{
  "vocab_size": 16384,
  "qk_norm": false,
  "attn_scale": 0.125,
  "bias": "none",
  "init": "trunc",
  "beta1": 0.9,
  "final_lr_fraction": 0.0,
  "steps": 8889
}
Each number is 128 + 24 x the weight over its row's rms, rounded and kept within 0 to 255. Layers, rows and columns count from 0. Numbers have three digits each. The size before them is the row's rms in percent of the matrix's.

# up: layer 6 MLP up, 1024x512, rms 0.0435, rows 751-817, columns 384-447
# down: layer 6 MLP down (transposed), 1024x512, rms 0.0436, rows 751-817, columns 384-447
# gate: layer 6 MLP gate, 1024x512, rms 0.0436, rows 752-817, columns 384-447
up751 096:140131134096111148121105142145123122140088121104165136134083133140131099130111140111169144133162123134099082106099122113085164122138121097126083117110112143118122077174100097129141141108147118
down751 096:087169158123113152126155122171144103139155104160173160151111162162161132104096100124124105154131144082124123147144110130133118091050122127139154114100131116107130165126096149093056098147096129
gate752 105:170164135086169135118093115126120128178093144126100110116094136122172105186108141130155148111122117144167164127171111095119118106162138139096131146115128085162133122113137137112098127118116136
up752 108:113103106117103149136158136162153079143109121109133116157089172131115134138099158137107116177183168158122171126154130136133115092114122104165086143150113158142130088094149145127130090108134097
down752 105:156153074096141169137135157150096100174111126148098105114068139149137125132116114113133119123131103137119156142110129109128171104154144124109083162155119136080129104120143190152130137116093134
gate753 096:127167133109077101101106142175102156119164117137132152108168106118114173138119132122166110135116105115122123122181127115074115132117140145140089136110092118097087150131151118155119091124128141
up753 094:133131125108114140132084149124138084129122123176138140133150107127138103130138122080156123089134107094130100141159146103057121154154094175129119121137106093142157139168111122119123135150175112
down753 095:116127161101146134184157069108099132088133110142137139108115168120139179085110158159116114146140178139123121109118116120156137149107111108136130108144139143142165126119145075136163142113119185
gate754 106:138124124122146124104139122127110099118149168087104177121148110139119107150144137125127134095101101115107140122083173140098138116123126125108141166121122125140108146106138124104082144095137133
up754 106:157139146184107119116143165115174164120145108131139167147113174141146130101157127165146110107099147128148157150113129125155159156069135163119149131143128139136140170115125095137102130159111106
down754 105:093168112140156108109122094097112115137110117144096214118150132157121149137089140160139138105091095116089103140115104122142153083124128083080121132107096145097145099112096180152118164166142097
gate755 104:082112136151162079092099156165117112103113129137111114089155144095072127102166131178120144114108106111124128147167112137138110123119125121117123129081159141139173153139152136106126135185169151
up755 101:162134098116096142156124154087122169115150142145131155116094066168115146112150091114122130089149125095086101117130135118120141138112138112139140125133148124144111099151124150175153126114104140
down755 101:139121069121135126146121116125125097100112116126089172125076142058152138120109109147126136117160142146118151117147169157148108095107099080125102104143143107165151072088136127138124154149124102
gate756 102:130131154144109106141136164168119158163119139101107104151079045133183143168096139135120110129097129151112137156136087127122134162130123116131130101114138116144122146121124057144104063127145099
up756 100:125104174127156112113104137119102101131130140153122123140126167151117101136113108147157152084141083104141113132087137119137093124148121114106152181097163134148139075143092154158171112155100104
down756 101:101116110137098088120121132150188116127123106092116103111144089146130148090136127110148155147128134073125161117141116149105130118128124131128113132107154138163095144144136133107118132119117152
gate757 104:164119078124087107155121095115138174158130133094115113164093134106152100078116128115115181058115127144143153161135127071111094109152116149155137108113145126148135143083113095150153117112128142
up757 108:162159078153115123102131151106103138096111134129137101106159134138186126132138127132137124124124133139138125127097131156136146117121134079133123178151111125117130111142134149150119111138134092
down757 104:098188122130129127123153133161130143120144141142124126172152092134108181143106126092175127089128150099123102132107107108124146172147116130099116148128117137142128133137140097141099132102153104
gate758 102:143175125132117122091087129152106181104142187116130161129139101094123184143146160122146133134114090151087076129108165080084119124135107138171108105160119089142118137090158141133159116135138152
up758 101:136155139165160120109169129097092097108133116127117117110121132149113137125124113094183142122128116129158133080138172147125123132105121134133102172143129130117119140154101133123148108105168126
down758 102:102085155119175111147146120102147139147130126151054124134156097125179123116143100170119139123135176130132130094109158142112108132107119147121124151142118129138172174116094146141139174156121104
gate759 093:119136131122164114147171132105187138141122178130091139096127114089140101163120154104123128180077151158112086126131095170182127110128163167184123136108177136117079154126148090155131137102140115
up759 098:148097066136153139135136156147145138132155112125125145141141127120128131146093124118091097097159102164125134165131146085110123118139125136158104121136103130156104147087092148109137143151113131
down759 101:118140156157131091079101124114124105134133119147164098101111122116156101155086158133090099120102075087128155154117141098142120147126155127126141155103107092172138127139111121123115161138116129
gate760 096:115138089150161143166145116121154135145147106136139124108149103159115145140133131105119139085155098109120101098119141115161132129110117115136116113137098132099066133153146126133109084128134130
up760 097:156100156137139164138086095150103129142146143135122127137150120081149117086135093133129119154109143134123167164122112124142166114088116090133104115166202175132094090138118161154113116134092140
down760 096:121115111126128147140114126123147087130125155159023115164135133157132134130152124140107114103088123087139069164139148129164132133173137152141110093112129083116167113068126126117125134093170134
gate761 093:135138155142133128133134108074135113117126077124140081145171146141124152142117144118101103149114100177151151178094125133127145107117128144105140086148091137120124117078120129125143118135090154
up761 095:125117159145129096099115070128112154134190127136127129077146137122156124145120156158098143142127063165147140128095136106092136111156102154130123104152176083157144157080107153092141128125155151
down761 094:125106121109157109125146135136136122126104132121159149128136090143123166089127094080141100149131179071110108109112104145130089147066160127115136176119141114118117152121143101138112085104146106
gate762 097:121137151110132137137082147147103148111146172104133140145071128082152100119128112164123149148174162116128093138081155113144101104124130081127172141119112169119169138162114096115144137072147125
up762 100:149180096138113128131130167103129097132114118147146133133152055136130149130110132104125080141125151138093226160084124130105146087064180155132124112134130088157122114093159124096125118102108109
down762 098:128146087129122093100140133130132121082102118098095138105130176157076130149142143097162114132147159117113143118169129113129138133106181139151129124105126118176096139116143096125120101158164138
gate763 107:127132140089164183126118117123132110204118138131089084099152163102118117119104115133120079130118100135118101145133121137135093142094137158094170135128098141124127093136126094128128106129106108
up763 103:108128131070117124154145139091111114130118107124105154120110173162130120173124127148092144140165143096144125121168105099103138170143107147143099133151127124125145103119109132129139112120119122
down763 102:154165124154151096135135149128106122139151140164083088144104144104133090099119099090153142170134095153166128180091114136140140143125119161122096148105101102119142119143086158119140129113122114
gate764 105:125086131146085121138148092129177096180167174155086135123094124146129161119135147109104133126118137127163092129136124096121103141139112155137115077177152162147104083121156126115120130104102116
up764 101:122122121154120102110105156123146166145100145113135112108144129176145137141137107134157166116110149102121161141164152128117112151116143145104089112130169109134135154104094130081140178126157114
down764 098:115160144134080141128111117116123109141136154153169104152138128120126082139139100132133083138118116149162114114144128166178102124129130112129142126147103119085131142169102134172107101120146101
gate765 100:122087096114123134133130102123129141156155136130126132118097136124114133149093115112142103182151112171175152123129093107112133109161125143154132114081115072117121080148099133097106134158115134
up765 104:106119147111109128084158126117125082113111109115128130133121188138095127110175145124115130124106159113117089134139098096105138176148153102105132077141140132125136123156147129124119126136137144
down765 102:141127126131116103119149119118155122145084157117132100101118135138144093128141121088126118137127175114115144127108097127096132137098115147156118106113160172118127092125119145145132103182113140
gate766 099:125148129145120120128106136120135172111096144130107115155142144128136122116136127162097124138155125108129143108154145101104118116118150118128158109168147127153146147165114161109133120139085175
up766 099:118132158127169118118176166082153113112186130123127167132152110143149149150138107164119086139106134168149161082094159128165100150148123118138141098116098122156097089126132143146170094111147149
down766 099:087132126157111159126131092111087092153119128088119125152147121137124163149136128098155101099120120059146160157126146116171117162113144127098141142140114100109126119122169104134120111134141097
gate767 100:127090067128151119144159107113139112132143149103114120141133151153142149137138106102147106104117149086135132170066184076168132134150046133124110113107119156110094146115146144106179180074084124
up767 101:160165139164117144141110111136099134091100112128142132119171118127121131113187102122135115093136139088132116165135120101124147140128078114125130131081143147113137119113109119101126119118133140
down767 100:116133172064147123103125141102133128136151143117161120135112091115159142163127139154137147181149119113134117115137127111104133124134096093113151145158101124114121116141125116210071135171097090
gate768 099:128139118120162111128143141143094103137162114125116099140116117143112134160124149126131159113104174123144129149160113118178137159124123101137152093113092122111125146143184120126116118084136117
up768 099:122144133132112145178112089139085131096125089115139140127109138126100109140123135129127118166133142171133137145156138142095110107167127144128122130156134163137096105102120120120087146159136136
down768 098:121135129147128127091108126127134083126110101105139105128134133145145134163142093143152171219120147079109140121131123139150117116149130192106143138100101091141142147113108145134149127120142129
gate769 101:166116119128102120132095086105152099148124134125101080134138155121116127090099111126094094157161078099112114119136161103150105160144128129139126116127127106095123142061176156160142116140159126
up769 102:125091138126153114155173113144102112175132141136136129123128124146101139084147134137164098151125177132139115078129096097128129139149170153167136134102130102104160139155133105119107175113127133
down769 103:173142165129103147114148135122144121118121143128181138175161116127098130150139125157165142136112147111165138123142112102129135108136164133124146196144115129147114101079135158104123125093121177
gate770 097:199119150119146110131158147133190072083109127133130147107115133157137087157132118139128144107172119122138092118112118111141145106123149119166128107127162102154124174174122144131135133123103125
up770 097:124152078132102137130096126158144149168118116165145130166136138150089169124152168132167115112138123169181114170134108142109139125144115133132143134141117123075130094132172112110100116133124150
down770 098:139128125112125129189159172149107102099128122086085100112158164097163129131122090144123145139134116132130101117109147141099122083141132102155071165112147135150167155138135127124143174175191167
gate771 095:141113094113149153131110106111153130129145148147108143130110145095112084128110101130111154163118152122166092099130120141122147138091133119133147144155139096163134138100156173175078120080137090
up771 099:133118135077151164126109168141120134169170129165127190148123113129102142103118133125123133177099124094112150133108105107129102114123090126130135144143181128092066112125120159118190108089150172
down771 102:138127132138162132175178112140116136134131135132144096158123130101115103163097116087166148109126153107138151166112128148124124115131088148122150144177124122132100125141122110119170119129168133
gate772 100:129143132124159090075098126172174124119097144137123157127149154119093104120158107114156097131105096082110172155131123154180144131123101137156098142143137127111140121087107165167156107102171125
up772 100:152087135088119158145132086125122138149123112162129150150119121114171128155112109126100128140124108122129128144099153127119109119096149135114141093114112095120185130101095103155092130094156181
down772 098:137121123138138071137133164116160150130111145125182111106135114138129091128126160093097127124159122116135123159135142143149107094149145154140130130098158149144134117141177100106079132129103169
gate773 101:114098164180152115153097134129159145076154125107082107114146132164095123111170113150158141143118114123101125144168170093132100066165149144171146084107132104148152142093142126116094143169093132
up773 103:081120101083130117112137170087138087114151129165111120164091102095110165157109149173126132132126094129153134132126086169125134128115128104112083143113109140106125162145161135151118122140128123
down773 102:110161137110130119118125139114168152118130144137102190119144130170089128139096121147132154130158149116093168176158105126175138148110106152081109092125142174120121155123130138142133163092106176
gate774 097:128115121168132129127146118168103086152152113134116118154143137159142154116124104142127089114136138139141148170093131110153127145063127158089106103115139154103181130117096093128101128128107105
up774 100:121140149107130121140106156208153149139162117161140142160151117118110106119134100143169142121158157114155141105139121099153089155121086144164127135081089114124155164113120138086132146131138127
down774 098:136087127122195130155126129119127119081137052145173126149119092133169126136175153159118160166130124145145155157144081132132095147150155123128147158105133130155129163130095112123119122095152115
gate775 098:123105128139113125139104122117126143142136164130098169122139150128121130110156198154136137090139121125114125137141132111132182166126041121114132103116149149152138144141162072140136150110139100
up775 100:133131144145144101113146133144148173120105129159138097094124086123153128104108113155133134113139141117122137087154148121067139132118135159085141118090143107127112144132122082120163109093113112
down775 098:125122144163156153145128094123112107083068125105102115149143103098126083065144116132155129065165082105122153148150123151121090134116134132121135168188174164124168127156136124122132124117086106
gate776 094:154083095101115193114192126148126081136110094083129100084166119105121116139148125143072081113132155137154141099156092111181134146112149115107147114149084120113150172163114123110128103188135105
up776 095:110179185124155125126106098177142168116138107159139158116111108102111143079162108177192131093146098196113139154136112126103134128156113135124136153073144130184111121083119143101111115143135141
down776 094:126094105123111139104179156123162092144115129135093121088113124124148134152114149141087113132145167121125116125089108158164126123080166107111154097146104112110144088176197156156112118086159127
gate777 093:138143147123106109174140142148138174130134151148124140128132117148189154145114133099117124112120105124136145124104154134121125127134136139137132087143138133126148112119176144065086157111144102
up777 094:139146097102134167130128112101112143168144124152134150105172103132114087040152138169153097144146136125151111098196129092114118095135070128121154092107124129117105108112127092105135085121133124
down777 096:108125085085109174150100127143109150122161144155122174121104130108135095140134156189148113101123101108151121133154120124148122182138140176114137094084138102122167121113118162111115102140130148
gate778 098:121149181116139111150114102137161156135113163128133197108089099161117130094137115149122141123115109109172119131141168109114144143127119189102152170134124086088125103130124141123160096087121161
up778 097:088119134096100154145130122141148118114135128139156126124147149111128134122121129147101148122117107101167112121138122110143108107150140131143148126173123127101140173127140115124107123132139155
down778 097:128120174117082166103162129101102136107165193165138134144131144102132153130148124135097188129134098147168146119116112119127131125113095095179114167175082112148168122128068147158153091150118131
gate779 105:108120126077138126121116129115128162152152143141068105152116146104130115114148105156120133127124126158136111094134111100182122111107136136118157175113091110177125125098158145156145113111151086
up779 100:123059105086132096146156132110115059123166134123141146109151158128108126113141162114114120139127119152101169086139166155127132076115160163123116174140134086102137097150134153137132090157165101
down779 099:156144129120129125119164087145089150169139151126095059130163137111125122089075148114145147111137118135162151122133116112133125163128135130049108120156120120146129136109154155086114155138102091
gate780 103:132136090139126126149111098102130140142125165088094107148086157169124132116111125152152146096169143103114147103132135120094090141147103126113147127100116109086174153135085157130117123138076138
up780 104:131157178152148123144129115106160127142183110143141143134159142101086101124161176161082122127106131121160170132108123146125105135120162158164121155186118071098140085106103197106136169125121137
down780 103:141141140158133126127145106164122100119109197169027160116139136158155087103148155146140127098118124122112127158129106144141138127147093128121134135139193141110145097135096133125147159153117143
gate781 105:122108096120118144153088139091150142080159144098117111129127161139094113137115138107119160110167074134101142153129164102103142114165077135100109132121118095144180127105121125098145119094114129
up781 100:105129091154083136127128115113118110147156137158126136137125079130095113126132164122152098105148149091114097103139163117141119129143108168089100168112168131105109147134106127162112120135108172
down781 100:139110160140148137152161109105137137163117168125127122107145151124120153126118141114135105129087157123178103070154097106135160143110163132097094094149116138125119098135109122083098136167111113
gate782 095:126098102122120089099123132115125140159140127096128085077103155211161151117123190116145132166099109123148106168130165103125133108107144184140126155168128102114122120097153156127126157112153156
up782 097:116107121160116139138144115098114079159128136152131111137129134162107129129105121156149146107162143178110116133159142120106129187097153130171149155116133190100138129150086134164164102166120132
down782 099:098120136113138132148141148097101143166130121161101158165112135149095148151091104137145142113123133178151147110167176139145124154115137119135115136095109121140102132121115109109138105082155148
gate783 106:113128111115164089127055073128096175153128115146135178151137103143153131143145154121102137164156118122092097149136139130142095110127116095110124117101118091128140146122141179126125122137105162
up783 099:136111127110119101167123087152115115084106138134129133143127095105100125107125163135090162128078134110155135132148163126203094176108144107141125113132082146177122132209150112163145115099125153
down783 101:109135134137119144185137148132129118147152087160108131121136119099163083088099199147138155143146132111118144141118125125111136153134125109133169123136090116113126123157118143116102119147104139
gate784 104:140129125151119098112171102114135125156104161109126115143109139132158152101091121117118107126109137115129163160141153133125134119160131094147103119103085087137143150137150176151107101153156116
up784 100:135128161107152102097128131151105120069152117107118113106090114091165145134145141097155106128134154140127135153098127128142120151117151138107139090145148097134146152107154149139146138133146126
down784 103:125143131139084114112100098144114145110158124130180144182147101143143125100109148177093107127129096132071136111142146067150093108138125089156138138110118141135160172160115106130141098138173125
gate785 105:141113150105098152123056121133135124110113114099097148155156142085118145107156136117114144149132139113130097122121118129123135146149144109101174140100117103134151149136121103103103165117154139
up785 101:116147128139138185161139119132136116157124144153121119109142138099118119100123141136161144108133135104156109138108097113170133165086145144144102124137148141141110113101179131119113120135160148
down785 102:099128150145129138106147082133152114128079094131193148103133149134142115117096132132134146146099135160070149136124113126134121170142139125131138140116141139105154114111087134147148110127084159
gate786 103:148132162122107145128128112209119129097112158129130132168145134106137160097143149116138083113160119125125128142105124147130098164142148137140126103095103105149123174129167114125139163164151172
up786 104:152129106105163111101127121147167133122103141101122148144121124140097089195105136141108139086151108142123143173096157150146110115143132128129135096138160098121120146171111077143144116130129122
down786 104:175121128063132109121136120134122119104158105122121122133104119149107102099121141130116153136153135126156115114120103118122113103177147116123102095140150144158103181111088152157122148115160125
gate787 104:075091115140117088125145100107124136113099130143100134146097114155106161129153129108132086160127077094155151122137145102133139160123169126119134135108130065124133093123145153118137159167140125
up787 103:076139070143136102096123115109085136120170091092147134118149115121100170140148168086112136132123103103113156172131139130091137119146134148138076133141161092138101098111177161131140113135135158
down787 104:147137081150111127134117152141155161139187072166176108112138127118125122109138178109142164122129127163117171116149147130143150158138103097151118150141128155144145132120129130119162068070123107
gate788 100:142160100126136130105087115122150107137108126119109124141133110132151166147088130139095151135144132093105144112106128117181097149153118159114143156152101117094125149144147168153138150094116139
up788 102:123105145122104080103141123089092116167106135138126129134134110132100146109128101110124131114109131125089131159078138166143135106126113156127166133059116122075147136140143183096096107125123139
down788 101:143127154164160101097126150153141138150133132161167105106141146114159116133162144128145183147117145148135139175147115126097147086115165129115123111144119089084116147127142109110136121122119097
gate789 106:131133119089154078122110139142150142138135164146104128135097115107125163115088104109167153141125128153091155154124163109147116142129167105135131135096144149168121094136151096110109149141113124
up789 102:112153134090070135122097086134153127144160109124139100161092122104091133086124105093130146179144141154139114137113112118117077130120121109131107113119159147139139176145135100099114091150119110
down789 103:118118145117120129141143159126128134138155169128128143132090109129113163098121108131155106161127080126144123069184154104151152114104140135107136168111138114115155149121107098122122123138129120
gate790 106:165136133135176117117111117138121117133155118112097148099171117070132126083150146106087067135154102171098127159135160139094095136132156121133123122174133129140103140059121125165138107156140086
up790 101:131105138127139122133121178167143108151089131097120114158124124119152155108100133111118120131129119138155144120181135166153145129170155118129098158136139117101168118112121146116145122144097080
down790 101:179162121111130118157120158132108139129136100133158091118132117146189109144121062147122117121119102130104147117137136128127113110161107109148109139094143103164145142161159091104113106167126162
gate791 122:147139091123118124122104105112143148121126121168104159133115151131114113104116097117144096084153131123126136119180108116115096093121123126133100133130151172127161125115136140104114157126118086
up791 106:157159173133103085118160111106119112121140149142126163124109124116131131117102156106141120101148109128082136135119168143097105111143124133055092139127131138116142147120075180115131138114160162
down791 102:132118110112141143112125138134116103121161155091087080177157103116162148151166128129153121159095101097120102158092136124131149109151123108083122113117094129114116153133123058125123142164189112
gate792 099:157151117167151123079136112129130110138126103103109116177131082095105156095151085143133110120151134167126092127136112101107139136122146148111115096091129144108098153116117099135092127105122130
up792 097:124128171140101134106102153127162158139132125137128133126131104154143129104139179122176129142077098122099128101116109123100168183124143170119114085127128104136112114166149140144130138132164134
down792 100:115166129123097121142128077159109136154104166144185184199123131071147141108090183125101129121138094135112115181112155104152124141200132125112162141120158097085101111109065114131126117074097126
gate793 102:118128127125161107136152126166155139143154161136097128151143113130137130110140092132133122137129136148131180121119124063133138165096103079114122105137150101134140119125173152158125157097111133
up793 103:111148124136137155145128144096142109114116091145141140150151147100076147101154135163144092121139119124127140143139130118124165119152104153137145123102136158149178103129114125119112142094120112
down793 100:118148106187153105096120113151131106113128141151214145100122148121108155095144118125131102133109112094105154103148119138123169123130103143111133101187164118085122136132123120132099138133179146
gate794 103:115139131093179124131160132121149101136121125123105146100103118145114136140090174123146137127135127129082134116208127128096127118142176130133100139068149118123140124159154126124142174104124125
up794 102:157136123107184125139133094112158156113101180106116120142147140133124124153102105047165162169103132115144112130136113165137140114139164105107123125119105118143154108132063159124149119182114166
down794 104:114098132089111126107140117135154168149092107146115107126111159113103123114081147110134146132094083158107139155107099095128123103127158117137104100167103114134127109105089156143090098144135130
gate795 099:139164097166162101130114078125174154122161154160107151158100098087166138092123105104166182133117132105145141134117130119146138156087130101132114124145179140127107119125124156098144150140142167
up795 100:107138121127137162123137114093081126143104148094139163153123153157130141122129138141103129151106117147065109131119142174110125109147109116151108157111163107124103157077145191127142077097096118
down795 100:123104110149092157107142147100145136131076166093084142127125129119130135139155114090147176111128093143087123105175136130126095115170097134140146089145120103145140139155158122133080148118098152
gate796 094:133148115141121127122135104107120149112148135154114156163127119136099136140105142110093102112119104106101112161133145125126118106153105149113149139165075094119121159094089114116098174163104151
up796 096:111132139113121091098132143143108141118127132121110133103125089157110158165154105128116133083073151106140125159097163182118164103124143139103126103104112116089082094182138158095178140117130084
down796 095:127117131106120101171145122137094119140095156139063081115138120144142137099132120101138123167097132136053136113111139087184111141095147136106092111162127114132147130076136147134106111142113118
gate797 102:129139149162132121149130134100116087140147137128103101114138096117145108089153129119139126103160124118116143114108102157145118176158129141124111121127116152123160134113150161094117127127140136
up797 102:095101144130130127123101158119135137156100123139140144145101114122129124161126173120156180119136167151116121094110139137141072128143174152139141089113170149095115132142140120119139135108141164
down797 101:122165127111136131096125109157110136146141144152172083136137133146161137137114130098122138096158127148115079146078148127174136117139126112162094110161156134118109120132112111099093152108154128
gate798 095:166125172161113121117139146128077130121132144121128150093166104110181146120090105123180138150151117119113165094159150161136160122126120115124181155103164162126128122145120111169117128130105148
up798 096:094105153114139150144157116138133143111151062141147106088111165116102141115166141105118137149179118081108151136119110103100152123130151138174115085125087125141117108099163115142103133153083128
down798 097:156063112151085079113149129123142114103169130140142111091091145125182124084101140115145147127125141151141109140082139130159153132121079155147114096137103077110135118110106108097138126096118131
gate799 100:104089103118136103118143084169143091137103122089130157139092108124124099145111143117138128101110158148121124147112168091149093156141141108091089084102121151126143135109092156110090106134171111
up799 093:093130121129138095098129087146124134082084138151172108125137153118136158111124168122105111113133082163134135134129158111132120077142126112129139114168155142157076143174139130118102151083108169
down799 097:119132155160120147114116143117092141147159103143032125127136172152149149127155114167177090080115147134104143115173162152146128112168140162111126128131146133113128134134169158133165107103106112
gate800 109:124117204115089087173171067141152150125145166151068107103117103128125151092142102117115133109135134127154135104132163088110092120126136102098114091123129121152129150114118105150127113123120139
up800 106:124094116100187126126121158142145121119152132163116161128139126139154130070150145124146126105141137112082108150126112149144163174121080160130099129139164097181127095129094124119160145104114157
down800 106:094132150126151110155109135152146145117134120104099138094089128093158131117094122112091155109138111127119121137122110148127110115113114147165094142123160134158075123143130161140095139130106139
gate801 108:154139136163126095121080122129157137138102173162088114109085124112092078084097108144160089088151140126154107111140088129141079111144159105147113137159109134139122117114186149127124139154162139
up801 103:129110124142099129095089170127112106170131113113132094113125150157178132130162098132166122190149119128109120112069099124108129177115145172084107102132143127154114132082153090131115079124133099
down801 104:146143125191116135154121143125142119118166122105151123104148121117134119155174129120147118129106123078124136165145111125120107135135167110140121159162070140074106100145131118173115119115185095
gate802 101:115106125077094138141091146143168133185170115084115142153108115138093139084124139129131147146103122138102133163126110096110129173130122089117093147132160146098120091096135094128104143127103133
up802 101:136131104150107119094114164152144142077108116123117115164100114174147120171166117155129144150139110146133103152142103141124139145100168124132129106139115111096132158148139081092091094153121141
down802 101:089138115106081066086141168119145125080099135132161137086126119092114102148130099099099145115138116113147142096122159145121136108149151158162122111156126126120096143169103113132145085105115105
gate803 096:163124130129114122149124111124123120132139120144129130129138135105158161132115146138141122108131160079132111153140104113136132090130110117133128138141128128153088171126148095113084129121111150
up803 100:136101170101135137133100117160147126164163139136133107057149081159121097130118116114091110126100088108121170174132161127107126117105148166157127166152116132117140137120147129136125190080136110
down803 095:133122151113115121120166140133119109145118133138137122129101138162130132122116126133149128138109133088113135165157160144166111130087102147126125094130148139097173139086140112114178124105158124
gate804 100:141168107107148143166122167141149086123128147113113114140119134144124109141111145132091136110116164128105161137152123117134042144113111172123145167149086104119145113113081090141134142135121129
up804 101:147160155128146120184158096159104113117146137148058131110105118089156110184133121123153141106085147138114112145107138128155122115104124070144143119106149115113115136102136110141085169159136139
down804 102:127162111119138100087128111159092104151126134128215118092112097137140146118118174124162112134109103119112123154093138137098149129122131116149120158094134102125102158143134142095164117088134173
gate805 099:167140155114146131153139124104121140135119125113124111136157156153154134094161128180101150119134097171152126146142120115136128121077124170157134147133112119092153136121134145155118110109105142
up805 097:145107141146114147109102129136129196142157121127123093103116125149143170118161073176153140146146171135116139124148115137131124129143156136109135131149116093119179130097081102136159156108109133
down805 097:094114118146095146132149093113124134134120097130157155173128094142114091095124094089175134134124090126113101131108162117161079111154130132164150179115127139133132160125132156128120157152085095
gate806 097:096094155133084122103120126079131143111140149119134121159101136118115130161107181125121147139118128113102140106109126116119092142159107159137128151122159080142149096128118156171127117142156098
up806 095:129131160099132062129142122143120127120134114131134166145140158150146140126083117068114114076113121106162163080137130112142100103129120135140087167140105144095156148116155151141146087084083121
down806 098:109134100127133117120169132113166138145165137133056102096128112110150099129133127117103125104129092142126171148138109124093124157103126137107102124087112094122117106134147112141100119062097120
gate807 094:151116123104113115150135114103134144135108145117114149092128152102149104130129135145135103151125128140130207111086141169108166127153142117128157070180123108160131134083164118103190131142128123
up807 100:147132107123123142153138125138121143116141156126103131131128100108170156125073102103092103123133090151103111124142150107153159153080106127125103122126110135119094153118140156128113122126111129
down807 101:097157153148130164151115133142106151106144151113081117100130146139125148103137074093116100124153079159128140096151153104161083084135165129121193175095159113146140074131151174142103104137131126
gate808 096:159168114107074127134124123153148083086150150118107135109112134120094126145138115105120094106125112092096138156160123170100076126145130107135174173114102134141136102168121158120133131160107151
up808 094:131074072115133148125140118118097120151152121107109115133126109139070133106142132146129120102181109156134087106119118153118108132147161108140088129151132129106133139132157096148098106108161129
down808 097:107117146119100129120116134146141152175151066132155136075148159097163112144154101095150145084118152127115106092119135141139121136127130093152131087116102120110124123126114095118136109086118142
gate809 097:112101095130111120125116078157145141168124148150119128144126142081122121138119111090110146155137133121133103140159125091123131124151137111161135116118114128139116158144157108135127112141133099
up809 096:168129093117094118138109108111172137113076111095092098104108155139148084163086181194106118172129152158119094126130072110147134136112108149107089134163134128125148128109103125158180125109126127
down809 098:155115173157127145163176179135157136100115111113167178137102141133151157121141163078136120141100167135137135140141120120156154184126150135145133141135140158107121157132162185141117093091158145
gate810 097:119085126120130134136149121109147102184127156137094100112091163085166158150084137119146138133139156141124155099127136139208115155139105107135140142111156118140112104129146166155177131127127158
up810 099:102126127170158117109113090097172114101126150185100141119124181156123167136095124126114089152138117158087108138124182147163129154077160078171115077117167141128132130107145102181130138148123129
down810 099:129144123161172094124085071106154172140119083139195112117122167116117123141101122140091155091106148139142113084164126150106135077123114126141158102097154136105125129132145133129110109099113128
gate811 102:112158093080138107094111126113191122130105146117114134122077127160121158164127127172138092115114122132095118133150071125152122142121149100137114153101147116114152137109129137168147137123153170
up811 101:122118149155086118136107102156148150156140142136126118081080159174061111119121131129134130142168136102134167151099149162125111108175161174140110154119111104105136082146108125133109104137112105
down811 102:069096115140117122171172184117106100118110175183096164076130111152101148111138125102113103119135126113098111102117142134135099125165117097165128117136165118159158156087143120074105128132136130
gate812 098:058143134117155127140088150152150124152151145145124185119105132142116137095118190084177134142102115101119145158154149088160125133123118148111130150099109118130134135139103152138160179103133106
up812 099:105113121143115124138160145122075167144077139132126119118106133122108096113116139128155123106104145137125123108150095125072118121144140164130094143127129145113109151096125125134119160113066095
down812 101:101169112157121138107123145113143085144097085117186106096126128074169173141148141156103087113133151183135137109129143146105157164121091145109173107109137148106156106115156095117101164120143113
gate813 099:137118101116135151106048136171140149134122150139117127129158153081119091122139116129122063123108133169111110191114135173140112138115078133145136135100126180161143142085141061081161105150177140
up813 096:125150094126119132153095149102105158114132133159130135142150101121133151152116099143131145150135121122092101102124099104165124155143143128109129161115165094091160117102125147159144127167149102
down813 099:128143144145123109037130137125118138149123151156071083129119149140118157106133147138145127128130126167112169168152131155111145126117127077123123104112120107177109161096130064138119101111121139
gate814 101:144151121141130123151115139114153162134116156136119161144098079129095109052125123132132143084138108131103160134141152130144106154140145117133093169090163116151116109098154109134124112169126144
up814 096:151128093159156092201124125134112119108130137144129080145075142179079117111103129151148187123073146143134128103141122132129158129118125149153122141113141152134141130116057128121097114116127148
down814 097:097121132118090128102124127120143115162173129108127112112105133085102144147059116148125135165174132085131103104136109115114169166130077113157128112144160101111121156119124102143102162132119131
gate815 096:137113168142189102130106127112143172133145151173108136129076101123123085137125148105139079177089162163123109114132098114117156132113128157160131117154149109161147126121129174132114148125128114
up815 096:109124139145120097134091137137125140151124174059125144157118121127104117084111139128109124111151128125109112165111148123132147128113068112119142136127173114149143121104104087096131109109131123
down815 097:148089091084103156156119110111174141100135106175157157093146157072159141131133143168118104136157143117109119134133160109111153146127148137115116166143108155144180097115083128134145123137108134
gate816 098:123112128079103138130090101114174120175157108095131124136127112099118075153127129173087148145098125168167147136162120101102114137124138113160095133107109134110173114121149087209127135128131150
up816 097:109134111077149143135159106117128142150117153124113150104061117121085127110153127094149134168176126187104108098082090165112112116121117133138155188111153128165146144127135149130181099090084138
down816 100:111116121134151119054135114170108148139127103129135092143118146128135103161134106137128104097096143153192122090098106111143127192164091133190115128157134152158114114128096147128139148121156120
gate817 100:089137132160129139115151102126151111139132131113106110133124112093141100135116152117125133069082103156103139139085138104115134123123136131174110080152110139149163132115102099115125153121134148
up817 097:099170137127131117139158150148081110117112138138137113144126094143143182110120104142117073127132149127126143131133138133166137127139144128097118140149105120143132125108123130166123149164101136
down817 099:135127148150119126166132173110113148135082135137150105133146143113095097146121077160136118085090152141135112136095087093123111134120158171098102122162111118105120098130133140117159111124157167